config.toml
n_head = 4
d_mlp = 896
positions = "rope"
tie_embeddings = false
lr_mult_qkv = 0.5
beta2 = 0.99
decay_shape = "pow"
final_lr_fraction = 0.1
steps = 3037
Each number is 50 + 10 x the weight over its row's rms, rounded and kept within 0 to 99. Layers, rows and columns count from 0. The size before them is the row's rms in percent of the matrix's.

# layer 5 attention query, 256x224, rms 0.053, rows 0-41,64-105, columns 112-167
101:43 46 42 35 54 70 50 47 78 38 62 67 58 31 40 36 38 53 42 43 51 61 47 44 62 61 61 57 58 55 48 46 34 52 29 50 51 55 38 41 37 53 58 44 44 63 39 48 43 46 53 57 61 57 45 67
103:52 38 50 49 52 36 47 61 37 54 46 53 50 64 46 62 57 33 56 53 45 58 72 62 47 46 58 61 36 49 46 50 58 59 66 45 51 44 36 46 43 42 49 54 31 50 55 54 42 49 55 46 56 57 44 29
088:52 67 54 41 66 41 56 63 46 67 47 27 45 57 32 52 44 48 67 64 46 37 61 53 41 50 56 41 56 48 49 57 44 52 67 38 39 43 44 54 46 54 53 60 63 40 37 54 65 53 42 33 54 47 57 52
098:43 38 37 75 52 39 44 54 46 47 38 50 48 57 55 51 44 63 60 37 53 47 51 64 74 40 47 66 62 47 52 69 54 48 45 47 70 44 48 33 48 58 45 64 56 41 57 63 48 43 56 54 65 56 52 49
081:60 51 50 44 45 45 71 39 56 43 60 55 66 57 60 56 46 58 54 71 57 38 49 34 36 44 53 64 46 43 50 55 72 55 47 67 51 44 41 47 73 56 48 42 58 54 64 63 54 53 41 31 45 55 55 42
108:49 44 61 27 42 49 64 66 41 31 46 42 60 51 43 36 59 33 41 52 57 68 58 34 42 55 47 44 54 67 40 37 68 48 65 48 62 53 61 57 46 62 59 52 48 53 53 60 49 41 42 30 42 47 53 56
090:50 43 59 48 29 52 59 39 51 36 34 72 64 62 65 57 45 59 52 41 66 38 53 32 49 62 59 54 44 39 59 48 46 55 54 70 55 69 70 57 52 58 45 67 47 56 44 75 41 62 60 56 59 56 53 32
096:55 35 54 41 49 91 44 56 47 50 47 52 62 52 41 41 51 60 56 63 39 52 36 62 46 80 53 61 45 43 51 56 63 38 54 56 56 46 44 64 75 48 52 50 35 53 58 54 54 35 62 46 41 49 52 42
093:77 39 50 43 36 56 45 45 56 49 68 49 44 43 65 45 38 59 46 63 41 40 49 72 48 42 34 55 47 49 61 48 60 41 73 75 50 47 41 72 61 47 51 51 43 50 40 67 50 58 33 47 48 65 46 47
082:47 47 62 46 40 45 51 42 59 68 77 58 26 33 58 30 40 51 63 45 49 55 50 38 43 38 37 55 57 71 45 37 41 34 52 44 50 49 51 38 40 53 57 56 64 50 57 57 61 53 40 56 54 57 49 59
085:58 54 63 47 65 25 43 43 52 56 48 53 45 35 40 61 47 57 70 62 41 42 37 49 60 57 42 41 50 51 39 56 38 46 41 47 59 57 64 74 42 63 58 44 46 51 54 58 37 43 52 43 39 53 40 60
085:52 58 57 38 37 48 46 52 47 68 34 56 53 39 49 71 44 54 80 60 60 53 40 54 47 41 48 31 40 40 32 64 46 37 44 52 59 43 61 58 58 55 42 61 53 55 63 52 41 60 53 68 43 36 57 52
096:58 38 63 50 54 62 52 45 44 51 53 52 46 69 38 46 45 53 49 53 54 40 48 45 39 50 45 54 42 56 53 62 64 45 64 79 49 59 35 48 42 45 38 26 55 55 57 61 65 58 65 74 58 48 26 64
093:56 39 41 41 43 44 57 49 56 47 47 45 62 51 59 47 65 41 42 45 57 48 37 50 48 63 50 55 58 46 47 57 46 45 36 38 39 28 58 48 57 40 58 55 54 53 63 51 53 49 46 50 21 56 44 35
105:64 47 38 40 44 38 59 42 43 44 43 39 52 46 32 51 60 50 47 60 40 48 64 49 44 41 40 41 57 38 48 40 46 41 57 36 68 57 43 32 47 47 42 40 37 33 39 57 37 23 51 64 57 54 52 44
106:55 53 76 62 51 28 71 40 52 35 45 56 49 67 36 56 48 38 59 55 48 70 44 50 20 36 65 55 48 52 46 54 46 56 63 58 53 32 54 34 43 49 63 28 38 40 52 61 41 61 44 44 52 55 46 42
101:55 52 56 69 46 63 47 53 37 43 48 39 44 34 64 45 41 48 64 47 39 41 45 46 41 51 41 50 60 48 36 39 51 39 51 32 59 54 53 56 54 45 46 54 59 50 66 61 44 51 54 57 64 53 54 44
096:53 51 37 38 30 53 45 56 40 46 56 48 55 66 69 63 73 62 59 47 40 52 56 58 62 50 50 42 49 56 42 36 59 60 57 48 58 42 57 49 58 54 43 72 44 42 45 59 56 45 57 42 50 58 39 41
116:50 46 56 60 52 47 55 61 62 61 49 69 69 45 42 36 63 51 60 42 61 35 52 57 51 39 61 61 46 58 71 56 53 70 37 47 59 40 46 63 62 36 63 33 48 38 55 53 62 55 39 38 49 56 49 38
086:45 45 53 65 51 47 35 52 47 35 63 56 48 41 40 41 45 58 49 65 47 33 58 49 53 50 40 50 52 40 45 52 53 66 39 56 47 48 62 49 51 44 69 36 41 55 43 46 72 46 47 53 45 53 47 56
107:42 52 54 48 46 62 42 31 51 47 54 37 38 47 67 47 63 49 47 37 53 49 53 50 49 47 52 66 53 73 50 66 43 48 50 61 51 44 57 46 47 56 36 63 66 71 34 47 51 38 58 52 60 41 59 61
122:52 32 51 49 44 52 46 45 46 71 44 53 32 49 41 51 68 59 31 56 50 55 56 58 30 54 59 57 55 51 64 56 51 45 51 60 30 41 47 47 55 45 41 49 48 62 63 63 66 56 54 69 44 38 46 69
143:68 47 65 47 42 43 37 54 52 40 36 43 51 54 42 47 53 64 40 46 35 34 42 56 43 42 38 53 44 42 30 48 51 60 58 62 49 52 55 39 47 66 26 46 46 57 44 48 52 70 57 34 54 50 58 57
100:64 33 46 47 58 47 68 49 54 53 68 42 50 50 58 42 55 46 30 57 74 55 61 67 37 58 56 47 56 61 43 50 69 30 39 57 51 31 53 57 60 59 41 50 54 42 41 56 45 55 64 54 52 55 51 66
120:65 57 39 63 49 54 64 18 51 54 62 56 52 52 40 56 27 51 68 41 44 37 51 56 22 45 29 40 52 58 49 29 72 46 62 39 47 51 64 45 53 55 55 46 49 45 51 45 57 38 56 49 51 45 42 38
106:58 52 69 35 56 60 44 59 31 62 37 67 44 37 58 43 61 38 43 49 57 43 42 44 52 61 54 49 47 48 44 44 52 34 54 50 61 59 56 65 54 49 44 51 33 55 59 62 66 62 56 56 43 53 76 50
109:43 56 52 61 51 60 48 54 45 46 62 52 43 34 53 37 75 68 55 51 36 50 78 32 47 55 55 24 52 38 45 54 46 40 53 55 52 45 53 51 61 52 50 36 46 60 52 44 46 60 51 38 33 54 39 61
107:44 41 70 48 51 58 49 48 74 60 45 67 63 45 39 61 55 47 64 35 46 59 38 46 52 54 50 42 56 48 51 38 43 64 59 64 46 68 43 47 41 25 45 60 55 57 45 46 42 31 47 58 52 85 56 61
108:58 49 41 64 52 48 50 58 58 53 56 35 55 46 50 49 59 43 41 61 43 67 50 52 56 42 51 75 38 46 48 63 37 54 63 63 33 56 55 49 62 69 52 53 65 56 59 46 48 44 58 53 64 51 58 50
105:43 42 61 43 56 55 61 50 48 55 42 41 45 42 47 59 38 54 52 52 51 51 36 52 52 42 37 63 61 66 51 59 46 54 49 53 37 49 40 64 57 30 58 50 42 42 55 53 65 45 22 47 53 49 51 58
114:60 31 66 55 56 53 55 46 40 40 45 50 25 50 56 47 44 65 44 56 56 37 46 46 44 58 60 47 73 69 32 47 56 48 49 45 48 67 51 51 55 70 39 55 44 59 62 56 51 39 58 41 48 48 54 47
101:43 40 48 63 47 72 70 46 59 53 59 62 43 54 32 26 64 50 55 14 50 50 34 69 67 65 40 53 52 51 61 45 36 40 43 44 43 51 73 49 65 39 63 61 48 57 60 64 39 64 38 49 54 53 71 43
095:56 39 45 56 35 60 39 48 57 58 38 33 63 53 39 43 48 61 53 61 59 39 56 44 42 57 55 53 56 60 37 45 57 40 48 57 59 66 80 35 50 54 23 49 41 61 59 51 49 60 36 44 64 45 52 55
092:48 51 62 46 62 49 44 51 63 36 50 51 59 46 45 40 70 54 55 51 49 35 63 55 37 48 38 54 60 50 48 41 41 36 33 57 36 48 39 52 53 70 36 35 49 49 60 46 43 55 45 47 41 61 42 72
076:52 53 56 40 62 44 58 47 51 67 54 64 41 38 56 37 32 41 48 48 48 58 42 45 64 49 59 51 61 42 57 45 52 56 43 45 48 61 53 42 37 51 66 51 49 60 54 58 65 46 56 55 41 46 59 58
093:58 57 54 48 38 44 48 47 51 60 36 42 39 60 43 52 60 30 54 64 61 42 59 44 39 62 54 51 42 78 59 56 59 61 70 51 62 51 58 53 56 45 44 63 46 54 55 49 43 52 30 38 39 47 55 44
085:43 43 45 51 62 66 42 35 42 53 48 74 41 37 40 32 44 41 37 43 42 41 52 54 70 50 47 42 53 39 30 42 57 59 43 48 45 51 47 59 36 53 55 53 68 38 52 55 60 61 53 53 67 37 42 46
088:51 58 50 39 49 54 50 34 39 41 52 48 56 44 69 62 46 67 41 48 33 60 42 36 63 48 57 35 58 48 40 55 54 38 32 45 62 44 43 54 35 50 73 41 39 45 43 59 60 42 44 71 31 45 36 48
100:37 54 47 45 63 38 54 55 32 59 53 51 42 33 52 42 48 66 43 48 42 78 45 50 46 70 54 50 59 53 56 46 51 53 55 36 29 54 59 48 45 43 60 60 45 35 62 54 58 45 38 42 53 60 43 43
094:51 36 61 55 63 56 55 42 44 58 37 47 53 33 51 69 46 54 65 58 35 50 53 46 42 51 43 42 70 53 50 44 45 40 47 58 42 26 49 39 55 46 73 62 53 52 39 50 48 40 59 42 62 52 50 58
084:53 51 47 44 27 42 57 33 47 42 48 47 46 62 42 64 55 53 68 48 51 62 61 56 54 36 63 28 51 64 48 57 67 52 64 60 46 47 45 46 42 64 52 30 43 43 52 64 51 55 58 55 41 39 49 44
083:72 58 46 72 45 22 68 37 36 48 46 46 61 51 51 48 46 50 40 51 45 50 49 41 69 35 32 62 39 54 60 66 49 37 45 45 49 47 54 68 36 68 57 49 52 49 26 60 46 46 56 41 42 41 62 63
080:42 59 51 59 69 71 39 58 48 50 57 35 49 35 38 53 56 46 52 61 63 47 50 58 56 46 45 57 66 53 53 44 44 54 32 46 38 36 59 58 38 51 59 46 29 51 44 67 49 38 52 69 51 45 54 56
088:31 52 60 58 23 52 52 35 56 65 43 37 50 68 50 61 62 44 67 49 49 63 54 57 33 69 54 41 46 47 48 40 33 40 67 59 62 49 57 57 43 46 58 36 64 45 55 36 47 67 50 36 55 51 42 40
079:63 61 45 54 53 31 62 51 53 45 41 43 70 46 39 64 46 73 29 44 49 49 41 49 51 42 60 54 48 37 45 41 43 56 70 52 38 39 36 51 54 52 43 67 35 34 46 57 53 41 43 66 39 41 62 57
087:46 64 47 53 43 53 45 60 55 69 56 49 39 29 40 51 46 31 59 45 59 67 34 57 23 52 52 42 30 44 50 63 59 43 59 52 57 49 44 48 60 52 47 50 49 63 36 44 55 55 44 41 73 41 52 47
074:46 38 53 46 43 36 35 53 57 51 50 47 52 67 58 61 52 66 54 40 53 41 38 41 50 49 58 61 57 43 44 48 67 52 41 67 53 56 58 55 60 57 22 43 40 55 57 42 44 61 46 37 54 63 37 58
103:69 44 41 65 49 45 48 55 53 60 38 24 50 52 62 55 53 55 59 54 58 47 49 51 39 40 51 49 51 61 39 36 56 47 53 55 47 37 39 48 41 43 37 66 30 47 31 48 32 41 66 55 69 54 63 60
078:54 46 53 52 48 47 59 47 54 57 51 52 61 67 51 39 43 61 58 49 50 48 63 33 55 55 50 59 45 60 77 34 49 42 63 61 35 56 46 50 46 36 37 43 64 65 58 42 53 39 58 67 55 49 44 41
096:52 53 37 64 50 29 61 60 49 59 37 60 40 58 56 38 58 49 46 31 61 24 49 51 58 45 56 48 39 53 45 54 46 54 57 47 47 51 45 59 74 49 42 79 35 45 53 47 45 44 62 42 57 43 29 50
083:53 53 49 46 63 33 40 50 45 38 42 45 59 69 68 55 48 47 48 29 57 41 56 41 63 59 48 58 44 29 54 55 56 37 43 58 55 59 57 47 39 40 41 57 38 48 76 50 46 41 49 50 47 50 31 51
085:39 52 45 56 61 41 61 45 37 49 63 46 72 49 40 63 70 37 41 47 48 44 45 37 63 47 58 43 53 70 42 35 50 46 36 46 40 24 41 47 35 53 56 64 38 47 44 53 45 52 57 47 47 47 67 57
097:41 56 40 49 59 53 43 46 37 44 39 33 25 51 45 55 50 42 59 60 55 39 50 35 63 44 69 69 56 68 61 52 45 45 52 58 55 36 39 59 51 51 51 38 44 55 45 47 51 49 63 68 64 53 59 69
089:46 39 49 51 51 56 41 54 48 57 69 39 38 52 55 40 63 35 54 51 61 35 40 48 46 21 60 47 41 58 65 50 43 46 57 53 59 34 46 57 36 62 48 58 43 50 54 33 49 56 49 58 40 49 64 40
090:46 49 61 39 37 70 34 58 70 50 54 49 57 62 28 59 51 44 38 47 31 46 43 53 59 45 55 57 66 50 38 37 63 35 54 47 77 36 56 57 43 41 55 31 32 62 54 44 54 48 58 37 47 40 38 43
093:47 37 57 57 35 38 46 51 58 57 37 51 53 64 37 65 67 49 49 53 74 47 61 39 45 56 62 55 55 48 59 58 55 38 51 50 53 40 36 43 59 56 53 51 53 46 47 57 30 55 70 39 44 39 56 63
100:42 71 47 71 51 45 60 53 52 49 41 27 67 49 35 47 46 46 51 49 56 51 50 47 56 58 58 59 50 40 45 35 55 48 51 32 41 42 36 62 41 57 47 49 60 27 37 42 55 46 37 60 55 49 49 47
095:59 63 56 50 33 52 47 57 57 42 57 44 46 29 46 38 60 55 41 50 41 49 50 69 44 64 49 40 38 52 59 44 42 35 68 64 49 39 51 39 44 62 53 37 51 38 57 49 42 48 48 32 50 62 53 74
087:38 52 58 17 49 59 64 41 56 39 65 27 56 62 43 41 46 48 67 58 43 56 55 47 46 42 42 67 47 53 31 54 44 39 60 42 49 52 56 61 47 34 47 44 58 54 53 41 42 53 65 31 48 29 44 30
090:51 28 40 52 43 50 54 54 57 52 44 41 47 67 51 31 59 54 42 41 47 51 49 44 43 57 46 51 47 30 47 51 58 68 58 44 30 57 46 24 34 44 68 42 36 66 46 54 36 65 50 52 57 48 42 35
124:48 38 46 58 48 42 53 48 59 49 37 52 41 41 62 44 53 50 48 50 59 52 49 50 59 51 59 74 47 62 50 64 37 58 46 52 50 48 58 57 56 34 68 45 47 53 41 54 38 58 59 56 62 55 55 68
074:57 57 42 57 45 54 62 50 56 36 56 34 56 30 40 39 43 60 68 46 41 47 51 54 39 42 57 51 61 56 48 70 46 50 40 66 27 40 47 64 42 33 59 40 50 60 45 64 47 52 49 58 61 49 52 69
121:60 44 61 56 48 31 80 44 43 39 39 32 56 55 42 40 30 58 34 64 26 53 67 52 44 50 58 61 65 56 50 52 57 50 53 58 51 42 42 34 39 73 42 45 63 50 40 61 48 38 50 44 49 45 57 51
124:45 35 61 40 48 69 51 59 52 53 45 64 37 58 41 57 48 47 32 31 49 46 77 56 48 59 54 52 62 54 51 51 40 57 55 66 47 40 39 37 53 72 41 53 36 49 67 35 59 47 48 35 56 60 42 63
131:36 48 63 49 35 43 56 48 61 44 55 40 59 58 46 46 51 49 52 48 39 37 60 56 62 69 33 41 56 57 35 45 41 48 49 47 47 59 60 25 49 61 35 43 52 60 57 42 53 54 60 45 37 40 42 48
099:82 46 49 43 51 44 42 49 48 58 58 57 46 66 59 51 47 62 58 76 55 44 68 32 52 49 53 61 49 46 49 48 52 52 31 61 33 52 47 41 52 64 22 47 56 55 64 54 43 43 41 53 46 67 46 57
096:64 40 62 46 59 69 45 41 58 38 48 53 70 63 59 53 42 42 49 47 45 42 63 45 54 57 22 52 31 43 38 30 41 59 65 54 46 25 46 37 55 63 50 55 46 64 44 42 52 55 35 62 43 43 50 39
101:42 59 67 63 33 58 29 38 60 55 40 64 52 36 45 47 51 51 43 50 45 64 46 28 61 53 43 56 41 61 44 67 67 45 64 52 53 43 50 63 63 36 36 53 50 57 63 57 60 42 40 41 43 56 80 60
099:72 61 40 57 54 44 49 59 37 39 55 57 59 55 66 26 47 46 51 43 62 38 40 43 46 47 53 47 65 45 46 49 45 30 54 64 48 62 34 41 42 52 39 61 64 37 53 36 57 36 41 45 45 45 48 52
160:37 49 56 48 42 43 65 52 36 57 59 57 51 41 59 49 67 39 53 61 74 41 44 62 41 37 57 65 47 59 55 51 60 46 43 40 51 48 47 68 59 27 61 62 53 31 49 62 54 50 44 50 48 65 52 48
104:45 37 58 52 55 52 54 51 40 56 45 32 34 49 34 67 47 49 46 41 47 52 29 50 21 33 48 44 57 50 59 34 37 45 40 43 39 30 53 65 51 59 55 46 48 50 54 61 39 57 36 46 32 36 58 61
092:31 48 58 49 50 60 59 42 56 50 57 32 56 64 37 46 63 35 47 54 64 46 58 63 44 52 41 47 35 37 48 46 57 47 39 30 46 63 48 47 57 47 64 57 46 54 50 53 54 54 54 53 40 52 60 54
117:50 66 43 58 53 46 47 57 37 45 25 35 64 49 61 46 52 50 52 48 65 31 42 53 56 53 61 55 52 50 53 59 28 54 50 57 31 31 51 55 55 27 58 45 58 51 56 71 44 41 51 41 52 42 40 45
098:55 52 62 46 49 56 61 49 49 53 56 53 34 43 59 54 52 44 42 51 46 25 45 42 51 66 23 36 42 41 45 57 57 48 58 55 35 68 27 53 53 54 42 48 48 43 55 21 41 66 41 51 63 55 48 45
080:57 43 55 65 60 66 57 41 47 52 60 54 28 53 52 44 34 51 59 34 34 48 43 56 49 64 52 43 47 40 54 46 54 31 30 73 47 42 65 51 53 51 54 18 78 52 49 37 38 54 54 35 54 50 39 60
087:54 54 57 49 44 34 41 44 55 51 62 67 53 47 34 57 60 46 48 41 50 41 38 28 50 50 52 62 61 29 43 69 43 53 52 61 45 46 66 71 41 64 58 53 45 41 58 56 50 53 48 54 53 53 34 34
062:40 52 48 59 62 61 53 55 53 42 50 35 60 33 44 59 41 44 49 50 44 50 59 54 45 45 40 43 55 56 57 36 44 67 55 34 56 49 42 59 48 54 54 47 35 54 39 51 55 31 50 82 51 54 66 54
082:74 43 33 47 47 51 70 42 44 40 27 44 61 54 35 62 41 64 43 58 43 46 41 28 53 63 55 45 34 35 44 45 49 50 58 52 52 37 43 59 58 60 39 47 48 43 46 38 42 43 53 50 44 50 77 37
081:50 69 45 49 45 36 56 38 36 50 45 34 66 59 45 48 54 63 43 44 63 43 42 60 57 39 55 70 53 53 44 57 39 72 50 38 34 44 30 65 61 33 55 59 50 49 57 60 58 48 43 58 50 46 44 55
081:52 39 51 61 52 41 53 57 59 40 58 38 41 50 63 47 60 34 48 52 58 61 51 52 42 36 51 55 76 46 55 30 52 52 33 58 52 50 48 51 57 55 37 40 30 49 13 67 57 40 52 57 56 44 56 53
104:34 47 65 56 56 50 61 51 41 64 60 45 53 70 52 66 33 59 58 54 55 48 45 65 56 52 55 62 55 40 52 49 51 56 48 50 58 59 51 47 60 34 44 58 45 64 68 67 45 46 40 58 40 49 52 40
085:60 61 66 43 68 36 41 46 52 40 39 55 49 46 29 41 48 58 45 49 55 67 64 64 61 48 50 41 60 40 38 77 55 39 55 54 43 61 43 56 40 62 42 45 53 37 42 54 64 44 43 58 53 55 37 77
083:52 51 47 46 55 44 42 66 52 54 31 50 50 57 47 58 51 57 51 53 37 50 35 30 46 47 44 53 56 48 36 72 37 47 70 50 28 67 55 47 73 50 37 48 66 51 55 59 64 52 48 27 52 59 45 31
092:57 50 35 57 49 54 43 56 52 53 48 26 41 61 36 49 41 35 53 45 49 60 64 32 56 63 47 40 30 51 37 47 58 46 42 52 37 43 53 48 37 45 65 57 45 64 46 48 45 42 52 63 49 35 55 50
# layer 5 attention key, 128x224, rms 0.0517, rows 0-40, columns 112-167
100:58 54 46 54 46 50 63 39 39 62 39 51 41 53 49 49 53 59 46 37 41 60 32 42 62 64 33 53 44 54 44 48 61 45 55 62 43 70 52 61 46 57 54 46 62 70 35 39 69 44 48 47 44 48 31 51
098:42 54 45 57 44 46 40 52 47 59 57 42 47 46 62 70 34 64 40 61 74 45 51 63 46 56 56 53 41 61 54 50 53 41 61 31 58 53 65 49 53 34 46 44 46 38 64 47 82 38 60 51 39 32 58 52
097:58 50 75 38 40 71 48 60 34 49 52 47 59 47 48 51 63 42 62 57 54 37 42 55 39 48 67 65 50 52 46 39 60 63 38 51 72 51 46 47 55 64 29 37 49 43 61 66 55 46 51 53 38 55 42 52
100:64 50 57 53 66 61 49 70 59 45 36 68 59 42 58 45 60 48 42 60 50 66 44 62 50 59 59 69 50 46 55 48 32 45 46 44 49 45 54 51 49 40 46 27 35 42 39 34 41 51 54 51 43 41 39 57
089:51 53 65 52 59 41 63 48 46 50 58 75 43 48 60 34 53 57 56 48 37 50 73 78 41 54 48 50 48 62 56 72 55 56 49 39 34 63 46 36 41 43 44 55 65 54 63 53 62 46 59 54 49 51 45 33
094:45 48 52 59 49 61 44 53 48 66 52 43 45 61 50 58 49 62 44 33 44 45 60 53 39 57 56 55 42 64 52 61 29 40 56 60 42 58 62 35 45 69 48 58 40 45 51 40 50 50 53 57 62 60 55 39
098:54 42 49 45 57 48 35 58 70 62 40 48 43 54 53 68 38 38 54 53 33 50 43 50 59 66 47 48 40 42 52 50 59 67 45 57 58 47 63 65 62 66 42 59 43 57 43 52 57 43 55 50 45 45 46 53
097:31 77 51 59 31 44 47 39 57 53 61 34 70 48 53 32 58 56 35 54 36 51 47 43 49 58 50 55 45 58 44 48 56 48 51 62 58 74 66 43 58 39 58 47 65 57 57 41 52 73 45 43 49 74 27 60
106:40 31 37 55 41 56 62 61 48 51 47 56 42 51 37 36 67 42 54 49 52 43 43 54 46 52 52 53 44 46 76 56 61 45 39 52 62 33 63 33 43 53 32 48 54 43 53 48 53 50 38 52 33 45 50 46
094:29 49 43 54 70 44 52 50 61 44 48 26 38 60 22 51 36 49 43 61 50 41 58 59 40 48 44 38 51 47 58 47 46 64 51 52 53 41 50 42 59 57 40 47 39 47 67 28 72 47 53 53 62 57 60 54
099:38 53 54 59 39 50 56 54 42 46 43 50 43 59 36 52 42 35 35 50 34 36 45 57 58 53 39 57 43 69 53 36 52 46 51 52 25 50 39 45 50 61 43 50 43 47 40 58 44 25 36 30 64 42 46 49
105:63 39 28 62 58 51 35 69 53 48 41 49 56 48 40 64 48 54 55 44 59 38 38 61 36 56 47 63 36 48 46 48 43 42 45 45 45 53 38 55 52 37 41 36 52 53 53 54 42 44 54 45 69 49 49 52
102:44 47 62 38 38 42 45 54 54 49 47 59 52 74 53 53 47 56 43 48 54 57 53 61 59 44 40 33 30 29 54 36 53 56 46 45 46 43 57 52 48 42 45 51 46 21 46 63 66 48 45 49 50 46 51 41
108:52 62 55 48 56 37 55 41 54 51 63 43 56 52 51 54 61 46 62 65 77 54 63 72 54 51 56 69 44 50 59 53 53 43 50 49 34 53 68 60 46 49 55 40 44 45 46 54 58 43 36 51 37 40 41 54
108:45 49 67 42 51 46 42 36 44 57 42 62 39 53 46 51 43 58 54 62 47 66 41 46 56 55 50 40 24 32 46 64 60 46 52 62 51 57 58 59 45 50 52 35 40 49 34 46 48 43 44 56 61 52 52 50
098:71 60 61 44 56 39 52 64 58 63 48 49 49 57 34 32 52 52 64 61 63 50 50 47 57 32 45 38 50 44 38 48 60 49 46 41 49 59 52 57 36 44 57 51 52 41 60 54 56 44 53 55 45 22 63 42
105:44 54 45 49 52 45 48 60 64 46 58 60 47 66 61 51 63 55 46 45 43 49 60 48 44 35 48 66 37 42 52 38 52 54 32 49 51 47 50 61 44 49 49 54 29 46 45 74 40 51 57 48 42 49 65 38
096:56 60 50 52 39 41 37 49 55 33 64 63 67 34 49 31 54 35 79 58 53 72 35 44 46 52 85 68 39 38 41 47 70 49 65 38 52 41 50 49 43 37 51 48 38 46 54 51 45 49 44 73 34 36 55 50
109:57 51 52 36 49 44 59 28 39 32 45 51 59 45 45 33 68 52 66 51 46 49 43 53 48 36 35 51 58 47 49 57 75 58 47 46 38 59 55 50 49 68 54 29 50 67 36 49 54 42 65 60 60 52 48 48
113:50 49 67 41 50 33 52 43 49 45 59 48 57 58 63 59 59 51 29 66 33 36 52 47 62 58 44 44 71 26 35 45 41 63 57 70 50 54 57 57 55 52 52 49 47 57 40 38 55 60 40 69 77 46 54 76
108:45 42 59 20 66 49 31 34 70 51 54 39 47 58 43 31 32 58 53 51 46 67 55 33 44 65 35 34 50 51 36 63 30 53 36 54 45 31 61 41 30 42 48 62 45 36 47 48 57 56 43 50 47 41 47 46
109:51 59 55 37 55 34 67 68 61 36 33 53 56 52 46 47 63 47 40 59 41 55 42 34 43 41 48 49 46 28 61 55 51 59 51 27 65 49 65 65 43 47 46 54 63 39 66 48 62 64 46 22 58 50 46 60
102:49 40 50 63 51 64 46 34 61 48 62 52 44 62 44 57 49 46 58 55 61 57 37 45 29 42 47 59 49 22 48 56 57 55 48 59 72 60 54 58 54 56 48 63 56 49 49 64 40 44 58 52 52 44 39 43
099:49 49 37 44 51 46 68 74 71 48 56 45 45 52 47 57 54 47 47 38 56 51 59 39 49 55 57 44 35 65 31 60 64 59 59 56 58 55 49 26 51 52 49 30 47 35 41 58 56 59 65 69 42 48 59 59
103:46 57 59 35 43 29 60 76 36 43 49 30 42 50 51 47 47 45 27 56 35 52 71 52 59 46 42 37 57 43 60 64 67 56 76 42 57 71 55 46 52 45 52 52 41 56 34 54 68 63 38 53 52 57 57 45
114:29 54 53 70 46 37 72 51 44 43 52 58 51 56 47 56 43 49 52 48 64 47 54 42 42 59 34 36 44 66 45 53 50 67 44 61 44 51 50 72 36 27 43 51 40 48 53 68 33 42 55 47 33 42 41 39
107:61 40 51 65 45 44 50 53 60 42 72 53 48 44 50 33 22 35 52 68 48 33 49 74 42 53 56 48 49 61 49 61 38 50 49 62 48 38 59 41 26 41 45 52 46 48 48 57 37 59 46 52 58 48 48 47
105:45 39 43 41 43 60 42 52 43 48 55 55 51 40 47 55 49 40 51 63 40 38 50 42 53 58 44 44 41 47 52 47 40 54 21 45 62 39 65 65 57 41 53 44 45 46 39 67 58 67 43 51 44 51 45 57
112:48 43 38 51 49 50 58 46 52 50 40 65 66 43 72 40 54 50 56 46 38 40 55 54 46 50 57 38 57 51 57 41 62 47 54 50 61 42 37 66 51 56 53 41 58 30 59 51 46 62 52 62 49 55 36 43
103:39 41 35 61 64 54 55 53 40 40 56 41 54 41 41 52 70 50 43 62 55 41 54 57 41 38 40 38 54 41 52 51 34 40 50 37 60 47 48 51 48 45 54 55 55 40 50 48 51 47 50 36 37 45 61 30
105:47 42 56 61 54 56 39 44 71 47 53 51 42 53 60 50 53 42 41 55 29 33 57 52 38 43 22 52 49 41 42 44 40 31 49 55 36 46 54 42 43 43 58 60 66 64 56 48 23 56 57 51 65 62 59 56
108:33 48 36 58 44 60 56 40 38 57 48 41 51 57 57 51 62 48 53 69 53 51 41 59 49 51 45 54 48 65 55 30 71 50 43 52 56 34 45 51 46 60 32 42 47 56 33 46 60 46 51 52 40 71 58 52
098:45 47 46 59 49 53 48 62 55 43 54 63 26 44 49 33 53 63 40 45 59 50 55 47 63 38 38 58 55 47 43 42 39 54 60 48 52 55 53 41 40 54 76 45 48 67 39 46 63 36 49 48 44 59 44 70
104:58 38 65 63 58 46 34 45 47 56 46 51 56 41 43 36 48 71 75 40 37 53 51 60 52 66 48 33 58 60 56 45 55 30 51 55 27 57 39 32 37 55 48 57 43 61 47 37 62 55 67 44 61 50 52 51
095:55 58 56 57 46 61 55 48 47 38 52 54 56 42 46 56 39 47 34 50 51 56 46 34 43 63 35 47 66 39 28 47 34 40 69 48 34 48 40 50 66 52 42 47 66 63 26 46 22 52 42 44 63 41 49 57
090:51 54 31 53 45 33 59 48 54 52 40 49 53 48 49 66 20 54 45 47 59 58 61 47 54 51 62 54 44 46 48 50 41 57 30 47 38 34 48 47 65 47 67 51 55 50 48 39 60 51 52 46 62 60 60 39
089:36 36 44 42 57 52 54 64 55 44 55 45 54 49 55 41 61 46 59 65 36 63 41 64 50 44 52 43 35 54 42 51 59 53 51 56 31 42 49 29 58 41 39 34 54 58 43 43 48 46 59 68 55 51 38 61
101:51 49 48 50 61 46 59 44 45 42 48 58 46 62 70 32 36 33 52 53 36 47 53 50 69 55 57 51 38 54 73 63 44 62 59 49 47 46 49 42 47 56 51 57 68 48 43 40 45 43 33 39 31 60 43 46
102:49 61 47 67 38 55 44 49 63 44 48 40 58 35 54 54 58 48 66 34 37 65 35 41 61 69 52 52 48 40 49 53 52 44 65 55 36 71 50 58 50 51 36 61 41 49 49 46 49 52 39 56 51 40 55 47
099:47 36 41 54 53 42 64 45 28 62 56 50 34 62 42 38 51 57 34 48 41 47 58 70 33 47 41 57 54 67 53 40 55 38 54 61 32 56 62 44 52 66 59 45 46 63 56 53 49 47 29 47 52 58 51 49
100:54 52 51 54 60 47 56 54 38 45 66 46 50 48 53 55 37 31 49 31 54 47 53 65 48 44 54 70 57 33 67 58 50 44 44 49 46 41 67 54 53 54 43 57 55 56 53 45 40 46 61 46 46 32 39 58